Weights of a small transformer language model.
Size: 8 layers, width 256.
Architecture: RMSNorm before each block, untied embeddings.
Training: 424M tokens, 6109 steps.
Each number is 500 + 40 x the weight over the matrix's rms, rounded and kept within 0 to 999. Layers, rows and columns count from 0. Numbers have three digits each.

# layer 4 attention key, 256x256, rms 0.0503, rows 210-215, columns 0-255
499491588557547569502496567503565550561507459502506495489501447406450472458450486560470409483542512531413517553528534525431551485458484509511535535550513543520569489544540488513512551516540439464492500446559444493473539503492407464498548448520486471463494461495514540501464521516549457545552515446570497576475483529474507608513565564434463476583464444517538504497502455493516555516539494582485488465524512541459455518533453484492507539470536482497504527512461510533501470498493578550509526607529484447487483452488496496438507557544536485443505488525448465438479521554526508400476458554505601410547529523442494526465483549486490494513503573442560568461558521555492500497469421549559499505430581505540599535491408529475563481479483541496453562463599549493440589452478425
540470534498576471471474466528449528507493575529433525483475518547511466502495438424513485496432481572561429512508419465448510511461519422571497496446557463434439506390443495458541520523531577456557503499512541604594458507585474523527519572520463498541547479598566413526557544494466510459495427569522462469578448474470407475412520517462496465516488499468442451484485438492543522495516474500454527518544408453509501581475518512523546511457594482534525466489498502508532491512520467484495523552509553532413526512542486391530462532495415455545507475506576505471484577455492515535542522506550531554501481431488515516518491472559483488500498522485444493454533494540501523523496576483533494566529412552422448577438548497558505492498519521471442491423534516470521420479583531
383521519470471458567561442471579486526428546499498430530539517405448477455517453534419483457487471507511473512526465518425397483516541520552525561451490529435514505492568507487471405447426438517518542436529518485518461536469479520537535536461511564494444514448455532448470520404513470405535509488488476494472442514386529482545548518461523511536514491479550458476522503517476541505534512564506462552524445481443525462509541436507501554550570551480478442471468466450551540419432517434560503476505436491517544501525456516472497507513529491510524504527477462564501437576403497504572506415462545419558587467437548549469534463397513526499511576555485512516485477507515520510495507536553464525468510476536495472493472505485518523614420513481487570543492492542421509459509485
531511454565555479587458508513513484456472461472471540426513537557535508486476491416478487505484394507547551518486467513509612477529502440424488527513555446563558462453517526416551526482445447465494429571451501539482497486545525511455536543554506462573501500575535520426461523517445473548487506403520515521566466457559495474450528475519489522468474468536511473527528510575489494459433502528435467537510535523607487504503509493481518463472497478549453457460494494526436468582491437537522465421550580452444407428548471498434495551514448505518422493500523521340501533439552449541589495521459462532540453469536526499451483479550499525555529473453499460532519488508516467516531472490456576530546534524465505508542561497459530587435437522522501463493509467473491548549433461
544472330519510474499548466460465521463510496540528564483501518511569520490552463509544522480493485447471582443477547503537530518522500527539534532577591473530523406531473466475485513554475481505493498582439509519458500571487534473448456532506532485533461530463501541456503480524430523550516542477527563527519517459547464512478496500481424523453452494529465573534484526542484456463478528486459433491487512469598439480476432543512477477482480443531559497511524414524515511545455484554486491477479616481509412497564479529528480542461555492500458415557552545451537552471489460495551535525566516442493457516521492424513470510488492511480533460510486528481455559551578539517539488463465549476478561483494446554576556492487564568499481462574469525606439455435458461506574489
454536391453419528499503476514538524471514471512515547507411544432479479571561481456496555447491473529486495472487644496647569495519443517571490481511431403538410460619482538517527488518483464552487504479434492484475446456502524539428532532510479506557518459490507480516444528480539472606499469438490458539515563513576459512490485512555468487493406528552459540481518540470459479496473510390479469536455520537463467525527471564508408487503435513541448550461537513556559456427536442533497445498465438475549587449517475500477547564402538487612462558468541409527506465536490545436504500459550461557456481441477432546454523474486474523430574500474531501498537455423552500503519448527484477481464441583496456545511437494453441480565578467534502515483523566459500536489506559
# layer 4 attention query, 256x256, rms 0.0511, rows 211-215, columns 0-255
529467515484533475476478498515474423498465520430520536531470571519502436460514531542494442477578507515535502601489506546467530482518555458550452558504505513577566418415509535491548545491491463397540506535486516458512482458519480530533543421490493496524521492492525514507597499525501494578461495561563503502431612500451499428519523466516477533502514437500475470502483503526498458583494532464456490473493439533456507527483472472490467410445631550502467515474467526492508511505508511426535553592466539535597484493536503439444598428531534419535515422502457533563491458528489505449519551509433493527443482524414481490474492500504521540541490529574533512514547481509538431444479457515566548482460528499398519562449445535468470509430536501561580530489541514544588512391599472
443478465434473497464593535559524530498552453576455438461523560490446506425489493538493587573481435499502585491503557501537549523439565507505530502531421480570439460618562528493454509513463519586525542519519490519482578442530455529459451504464492510521454499497497501503459478521415508457495543488461540491482542502477467499478515582502514544483500432553526474565501459532526574507503564477457533529510479516477478470503480480526433527479496584456494488546473528424551487555445506556483455531508391420513522518575437507439464467486564555482534450560585446503520528516532508519456517505484529457531507500509433516450515555588448504464518502507535444500486443613490486533535505515521452591572523461509498501448476513533538443542493616596498465490432466473401514448514469
486530530505389529553436505515528425478454471411443499462509482478435519526559506542498383402512489491525516437515508518496456459527513533580473493491528498552541490475515493532541474451524482457495462439519493523504471510442541469522485564465496545503531536438529531521526530462575511497514547525545481522481522549458539470487473487520489493539520446476453541497532469509500500464497498562513518574468510509394482440445546523497547409504503484489554473500480452499426503483524485517570579498411543524470471497517515468437604546442395489448515546488510481485515479517545510433458466421480458506489537509510508530563605471460505496546504522539523554486427489450531514477467579494510473498430460580512555497537536500438532510442557534483485550454512486462486482552455489
501459597556474523520440495586444431503478447414478523492580497470486548554541480421468480410513490495454499408501442529414495420549394573430579488523491525496539414499418498482574433467517476472539490482492411478486508492449528509472462540485610500538495509488520508537511507485540449476497550580466382523540445536538486566528454518474501451519566551419478500501506501496464470467540481475542523458493531486468549479388440526456458555570541420488542439608517520524454460481485473457547526437535578526502546484520539553511531593463445503528501559459467514493521545501580540477523462462459516439523602450438436518517467451479472483462529502549578457465535515509494584480423543499509434534500486493541493510507505495448492471479553465523602512440578545502469469590482459
507447552462553502500477535479428447445408455537541535460496518537445545576561547505517485519392522481437455475462473558538483540469462519528471462508518492449535609520420565494540472495470523518475464435591478498597535486519461517446498450392490414494525447510606495519603549517472468534507480506463565479548523472506513587508499508502570495497508523495503472448547526531524464527520530523457530538448523484516486559465571491501543457568497467593497452438551549444461515527469479478488520483495484418551524606501589525425554438500486455451502527602516522437473442397530562532493447434538539524558490547471459439511549506470483422524468510483388547516500434452453508528451485454426545517508471421499458504530430463466528467406455511510498495453515477504396550574439549